Weights of a small GPT-style language model, trained from scratch on English Wikipedia.
Size: 9 layers, width 640, 10 heads of 64 (1 for keys and values), MLP 1472 SwiGLU, vocabulary 8742, 44.9M parameters.
Architecture: biases, normalized queries and keys.
Training: a variant of Adam for these matrices, 1769M tokens, 6749 steps.
Each number is 128 + 24 x the weight over its row's rms, rounded and kept within 0 to 255. Layers, rows and columns count from 0. Numbers have three digits each. The size before them is the row's rms in percent of the matrix's.

# layer 3 MLP down (transposed), 1472x640, rms 0.0481, rows 18-31, columns 320-479
099:102133182149086115123127121112121104150126128119089149099093118082164110117085107146149097123148129157141128126154135125128140116161099135106190104130121122117128117095068097195139120104126132109109116083142121119144120112107102135127123107150118123129133119151125145139092146141100125110164146118150072131098134095112157223063146096130119144140171161098167153113141139127157161161150097131125143132128107143071123129110106140158143150108147109159126140151144139096139139082168101
102:109163119099120114154133192160147104119123157159188113142145146128189120100149122134120124114144105087126132137153120132129114134109145134123164124158116110127135116124168074096093136110099155086118114133109120112132112155115099168113160140127112128131142125124132071088084109109130102125141157080092101177118154145088121114112120125137101132117116155147160122098133133112149180118142114072122154081146118102118148135145093115136131112129079142133114142096147129119127147082123123
104:122100075102100138117148108155098101137134121133117126127162134077092122088103117131082124128109145112110109088133099129144142080111087143128122096116164134077139127134120120124149119145114168146115119127168124161164179170131144137067109122134114176138096124162145166098116122132102110119116113146159128073125111107131142144127143145158108163106146124124109144114154158080149110081111148154126144149084107132127121135080134135149161155059116121120137117129110191094127128159119113
109:126137153164110146128109070131111130087094145107113096146125145000125100137114138146149166134131104131115150135094077142128149114114156128158115104115146126157108159127121180105068105118163073121117129182121126084140110118129138128085091120117135129115161139120131129127131118169134114122117105108129127131127131153132105143154125157074136118132120130122147138123107109105173144159104158121096129135141126142169140097131086114143118146148133137111144105143154138108132085104118109
101:145150081145154138139157185140128136093125138127116151148136127127077117077158111134134145140117157126102122123107108156148089125117123156111118120133156087127088157164137109114113091127116130129118134092131151160121111135096188117077137109121125123118159123154123125128094142133159121139096120069106111126129089140137141149143104168149131117082116120142156140162140116118116091135151158129095115122095114126102156130108132115100093114112111121074095149063087171152151097095131157
103:139102129134145163113104160136122105183192149121098093134105106167107132132151113122132159107125110108159115133172132142102114102118135133123137108148124117140149128142138125101115092129124159137108094144116165157123130131140138109127148090134101150101170088144131151135078102133133119130123172129122133126120119097160165150139149138149131145100133121162095123096139134099135150098096158147139115160117135137126138140141103084136119121161173128144110155158119132127162109114133105
108:141134099130127131138149220136125115144125154191092127087138137148138134117116177126076123095125157103144123124146112132131151136134158127163115121156143126152116157134141135145101142139109087129158100075166077123127166140142125087123134153109119145172137112152111121127138093089151109112164129117142121155155149128091109104134120145129111111100133160092159162122159121112119094146134120102118181116140082148101078152116138126131119128118115112128121113172153119117107166140127119
099:109128133122125145102126107126167110128155165168127147107160124102144125074110125122067150143143096183119144200085149125121139119127133104142135129150101110129125119128136133131135120113121138132118098108097133072124171129151105135125126106136181100176112189088150126137142123179142147167157158103123126145091102180075149111162073104109127099131088152146093125076169134172098127115130126120130119152089138104141130118140108144116124163147115087138130139123143114134143154179112155
101:113153090204171188117138114125112155129129130132130165154117107133139123127107124120132143109075169122152123126120128172133115138093124142164134128080086149116115136126145125124109127164132109092118124116112134109114128101121130090099133131139106133149138129144138093092145121137179137146109121135096176118117116159129146116153112100170144113082153135087117140127144168135153154151095116116132179171115138159117125131056174170131173108121136140114117127096115134089141092182114152
096:120165108112151169137103187137143151117122087113137112105098101170115144152159143179142142149156078137149119107103151133086134116140165120176136104136131143122129128129144161110094102157144120110142124140141068117126161107101134114105085082131118149133141118121143120146094132159109096154116114124154159133092127095107108115080121191108131113130138157126161127114160097115125102129147114125075126139110133164120089174137137127165167161136152144100111162107100132119126112145071129
104:134085108116134109111169154126123086182114111139121157117134121099137156118105102153110123104139120110105132138135152169072076116153089112145123120142127157121091114162120190132139163161139157141129161174152137123103101091144145127113121144134105085082126146145118158115098132110129126159108167118131124128132139178126175119130090114115129149113112158106120186145121127152087170118093117155111149132120159132109151140182152106181169151101124144152108120138164113150197130135136118
096:164128152113152192174134110165113158163122153158133148090078120043126157120101120135134149121100120116130119126119125123112127127118126130135158139131142122145087145134182108133115150138154120136115150133104135147101118130154071127080141125103108099104101118121115135117085137163155114118117116053114146110134195102112189152110105152125156147160125129153118134144127139140103097101138126107134143121090116110166092108112100156121139145112130108104116110087126134141132146129119116
098:135164134122141149124126146100127115104138115150129123142137089073123143112114119110132118132117109107117152130111137132128118111108132107119166141115085118125125155121136158098174158123127161112180146136134154143139130133130131149112082147122103120143157145179130118118143152114120087119170124136136119158120131151154101088135130142097111135115151160073114138137147133098087092103153163153100200125175107122125128163136151108170142140128117155183135121149166143090137082144155151
098:150114127132131133124097047136155138088100117158091106128133198063101151140173103152151140097147116091131152106103087127134156086109120110113130137138137096147103116097164114081127145116119081160128191080138145170109099144119128128152149116158132136097115068135154112173112118138160082164122090150121139142066136160150131103133138119105125107152109124112132107143123138109128146154122116124159164125118144118145142103132132101142121139108138120100127141091103155151157114120124104
# layer 3 MLP gate, 1472x640, rms 0.0496, rows 19-32, columns 320-479
112:111105130147133100084176151113146107074136128136095114133138142143093110133153148115154127160135080148080144109160104132111131118143144139122137137121141145117138107143144161100117116146135117129157142161124136101153146151111128167117122126159094104070118113106117148133126125153078107136176095143098155137113128117099157133098127115096180147133112119142138093073129111132125135121088099099106136110190121111144105142144158108137124133136156190151151108121151148099117115143115137
109:102099135153129079076100134132109118123177120131081127097109104117177143137130127100112102143139097109130118091148091089110154129115088143124168122101111141151092093099139116136126161115117180180145121098115140125155103100120122103116105144146120136134157124137132128119119099116125124079134137110094107127126089119107120094099114106121147124107136109149151172137121157096130120118146116084141138158149152121115146137146087083168133151127143113143137099136150111142121091125161145
116:100134182127145102121110199144126092134107123149090091106130107120139119116142170131170116122116105117112160101130156141161142129092126126143114105147151119106105109160127122113072053113156108145123083160121125124150158127171141123137117137088100188146131120124077139101134119136091131113100105094120129133132114131111180130145148096155125093106163118087163183061098134094116148142130134133134156107152126124120128123149155154145089151122122095145170092142192126113126088111150092
095:149160119124153106129104151150128145129138124108100162158202096134121154080139146121110152127152133138134146113094128131173172104120103179146136092124102089170116126128161100124106057127138148094126183147123148101119119120138157131127146151138141170158134117133161121123146159149129120129065095110136162151124135182122164138164159139106129101191143121120106152136105127107131133132102105153124144133144126126136145150128157149154138143184144080097149148101152128112135104121113153
102:091117139193117097145144143131121138137069153117115113134129128116141125109106157076124093146149107105125143074120125120108100128132148145123145126135094167080147126139137123169131129115092089132137156115099126174104123097104104108120096157123097087140107129084095076108122122116125127125129092102120161157103161164099159131112139114049133113137083124166104109105100135137146093136136115144104116111123111150112121084127178153151128075102129097149144120125139126151132110118137149
105:116136123136115130125124109116126125181110139155152137100153101164151151115159142129110128117156104112114142086149139154126167113112123150109131087116116114134151172131132159143084142175121121102139111159141158144142165099114180132083149192126132076169115112118121127155119095113138159148172129069114149159146122107116186120163115137152111121148149123151149129138114153093144097102143114116083110082144138137126126174186127100130099131061170101154135144176164109115097136099137105
096:145164160112120154125117124101127106161119156102149127105107147171133158106119156116112097155130110141127119096129104113152138107117138184137130164117154120134097104129086111170137116120130144180144146137117139114090158097120143124118164132133126145145112134113148148135142106081119109122099116131124125149121101137119179087136100061109142122143155113158122126104120161113113135127175150138072116108157182117124136176135160124150120141096119123140138111167130174110119142168123098
101:132130132134097125116127152105129112132100119113122088128119111147121105128139144140127112105140153092169098162107086134132129141117144136113137110083089116152211103124165133129084089152190082117175120083097138096144132120118118130153099165127149133147108123095140110137135114139144148128128131115106109131147130132126159133148110106136107133146186123121163176095157135110137171161135159112135145195098126074127114175164127091111111159137165123136105126158159126153110169147107150
098:103126103116083072110139103155160100099124131142097129091139139113091143124145146091127144130089110106093150127150125116099108144109165153076067127113115137082165080118138110115153121132133111092134135088108109139111160132158104164138140113146132158118150159135152093082158140157140151158115105082135113114141119181155190113101151096133145133119144092147170161125099113098100139117079122120138134154139145103138102132153140126137094134137133165155127111103126120136138111127140166
107:113131157176117123114149134138122096127094119112115120093165115117131131067113134144142077122140120140140145120169119105126117131108101103123142127080123139133153082115113159098138118171100135101111159109156187128128138135125114123123128150073094151135143127085113104101117137142148149155163124125140122119099115089127129092097120131104126124087158154111155112104145154051115135130121090090149101144148161089138134130110135121160135160132161104116139119140107094130110099099148106
097:120120140124101142126111166155116155126132117159126121155121127168173104117100140147154149126161157105124137093106097177141152086123138156094104153104085166107100109109155099120145133133135144133121085137126140153161142108144133143149118146132113143124123148156165072079129136109120119134159126101135118118143148129084071140141171155093130114115097128100154138166145160113137105091109115130108096133129116102132134140163156116089143119158091103116124173141136149077160127097131119
097:118094152144082156115144172141124095149118117107163161122115153155149133109133182115120143110138131114162124091156110136143142078120102144090118111137104152156127122153143140102103135142106123107093181126138141156144107150163151152119125159128149143164144146124116125117095122084153165146128121142097157161123109185118138097155098104137164133126135139095129123113094123093134104129150144144127115117137160155145122098152091107131158108146124081091110153116169154137133121138131167
099:129106161169128153153127110179144120114135144132108096099082128123107158113144130118148125142115143170130136108136132166109130121111121075118118157178136107095105085096141143113087125124140112144136127097147140112121168151132154169109109154125104153156149126104129149120114138151152137128156104164080122137136106189132148113135126100139142085113124149140120170166170149132111106142079133106113166172145162105145122102137141157139132108148158141089088098163091147116107154114120132
105:123159161173141107103129158152110153200106113128144127167167144129129126110129198158126094137123136132162112119116134150158160143122123122156118115138132160139133114094102147144128145103105161121142128111100157106143140153108150160115123138176149127134160134138089119149130131106083107119091160119085145114138147148103098100117122135108141090090125123146117080099119136111087149105127075138054111089161165140127136140115125106172149157101136144157136161131150134140121068138163145
# layer 3 MLP up, 1472x640, rms 0.0463, rows 19-31, columns 320-479
105:113141125099139147100145128146177101114134127148120154114140115104107124113127121127131150147087140104105103119156128143118125111176145131134108091121128089139131100110128111189149160158165112109118095111148111136130131114165128166146152136126130127130065131149114099135149082124124140101141165098141168094125089098152116111118153147123102116187132142098116127125137154134117110154125126167099123099092087149103150126148153100131108112145126122135168138086141116113163125137112132
105:153136083131143123121148110132141162125161163103124141118091073138132132134104122154099068095126135118174124145116121113139112123145156150087103101069153100126156127100163148131145159143142107146120140153144114095127116116119116107141058173122132130160104140156150143134183169113141141094107121163152141117146104116081127127148073132138135151147115116173171134124116173106150117123167122119125136190122159127122123146134180085104141131135128114128129101106140090173144156126110096
114:113120119129136180107146148113132123112057165125148103157135143156125128126124132096105121125161101143100129148125109141134109145141131111146087112110142155109165138138147108136125098130139110085102135122077109169121152130151100156120090168120127167110107128130160114105145122140113132131119132112098159174174101117132119115133097102149142119151122107147098129117067137096163133108116157151119141103141124136154114111148154131152072138146102120122157148162122147119152132107088119
100:117147083123136166145123168112155169082131148161127148119117167144142157138123106101172096111154122150146111170145117117144091148105180129130131172111093152083120127119103153122138154169127130150124089125116141116144142125133142155067125138160130127159106141151149093138128102179163086117142097129148113161128093142175171089125172122157165119158116157068122138136100104092113081155143139080173087171147142167130075137128166124110137139128090102113176119153136113164137150139127120
104:154139162142122126111134099145142147090083093151141138139118152120123129117143136114156107137153116133085152121092098171111157156163122153177147149126115085128119161116121166129110124103105140194126142099105122140175118125136148124127174128069122103125103149158112146095153134121129116138166111118140127144136111141092127123164121100130136144108110110115190113147166098121155090139109119129104144118121129139124122110118148141154192181159122128107123098088143142101072108139126161
108:117113118101112115109157142098104116166139100149138133120154126137151129136109119127149153133168145093134144099191133118122129138167086100136097085129108133127120164124148164141128096098122105132126135141131090079144118171139143102105149167152141124172111131129139133119122137147099145133114152161128145123156131171119138147130099161132143141096147119112167145135130160108095112137190144165103114195122156131167078157115179186170113100159146148136118149123111160145113139102156090
100:101156132107167146096128109134134120081149173119146113111133130133099104120159152172130111092103137117130103137143110139141141122125132131142133121088143108127152093089162152115099135077133086134095102110089147143160116144113105116178120124127111139153138096095128138130179116107135147158138105119148151127176095142172133136113125122149096178138148153158130139113126131139099185115095083147134132120150126130165185083147111123134133120166113144122129104122146121146135113147164141
101:110188088156099141111108136164115132113087157097137100122150139127110142095164122136102114152140140098124102142114088153123108149106150104149181126131119091094129151120143122123116133163108138143094122145158097131122157145153156109127140104128164103165112129104096138150155182129138121121136111162158153097154119141082128120110080140115121132148158165160124104161090165120137114072086115139125114114121173165139124108129142129113121094151143169148078153138151178131115134167118162
097:115109100080091131128132124137137173101092114105138159093157131101124124110116127156139132112146125141139168124109132125127128149151139128129127118121161146106113150091115069144085128138150094101127109078108101144150170114147163120163098172149111124108135141110114110151113115089107135130123112105122133134131146112126162139146136131118115142142158105114128144117138092125077157042126123118115150154108113163141106125115149127112113184088141080130139109158088131124120156159189095
105:093166125141133176118107132131195134146128073163142128159110160127125120147137074101164129171123165150111141151093100135136106141120134145124109121124138152114159143101137144112134162083117164104137131109141084097138097148165146112099133128123120095084126100145131110136155102158065144096129120120118113136114102068105084124100156109098134155134127133159168079079114092148128095116104136132085105134083142146131113109122104110116153164118099132121148111078105101128141121103111154
097:102147131118120092143165160108132108100158128120133116118093129146095117156144161168124131123118066130156161107125105130138097109127129122142095183168135126154113093141147116123159137104154142124098119143142109083136174105173156144126159096141122133121120158125124110154112106149123123164155135089144110143157199108098120132172152117128169128138119125165112103141103089155108120104100114112108096153129114100130124103105152130105148156119113123063138118140138143150104118090115081
097:163120138134115119145125139147168109120154127100106118137106126125115170125111094129093127114086147132143149113083123099122072150142125089125149079089123123121116120118162131113141103124115149145139132110180148128151113149114150158153113128155094096119091121117185137181150186127115127111106171121147160150156141168166145135090104120195119110141167107129153152147136162139155145116106114139111092136116114119089147154095166104133130069082122156164131136120140115130118103117144117
098:133093086114129159082156143083152168159135110136139136082130082140168135105132132123143109117164108130092146136110112158162082150102176117145147154136154188135168073134170098136154096114117141120129122143146110165102070135103113103115117135110118114125126115135104138087133181142114120091111137135125119145151107128134105133154098102139128144118115187072187089082127140106114126102126129194135117138110106154120132121104138145155161117152126116160104119159137139127115142117099141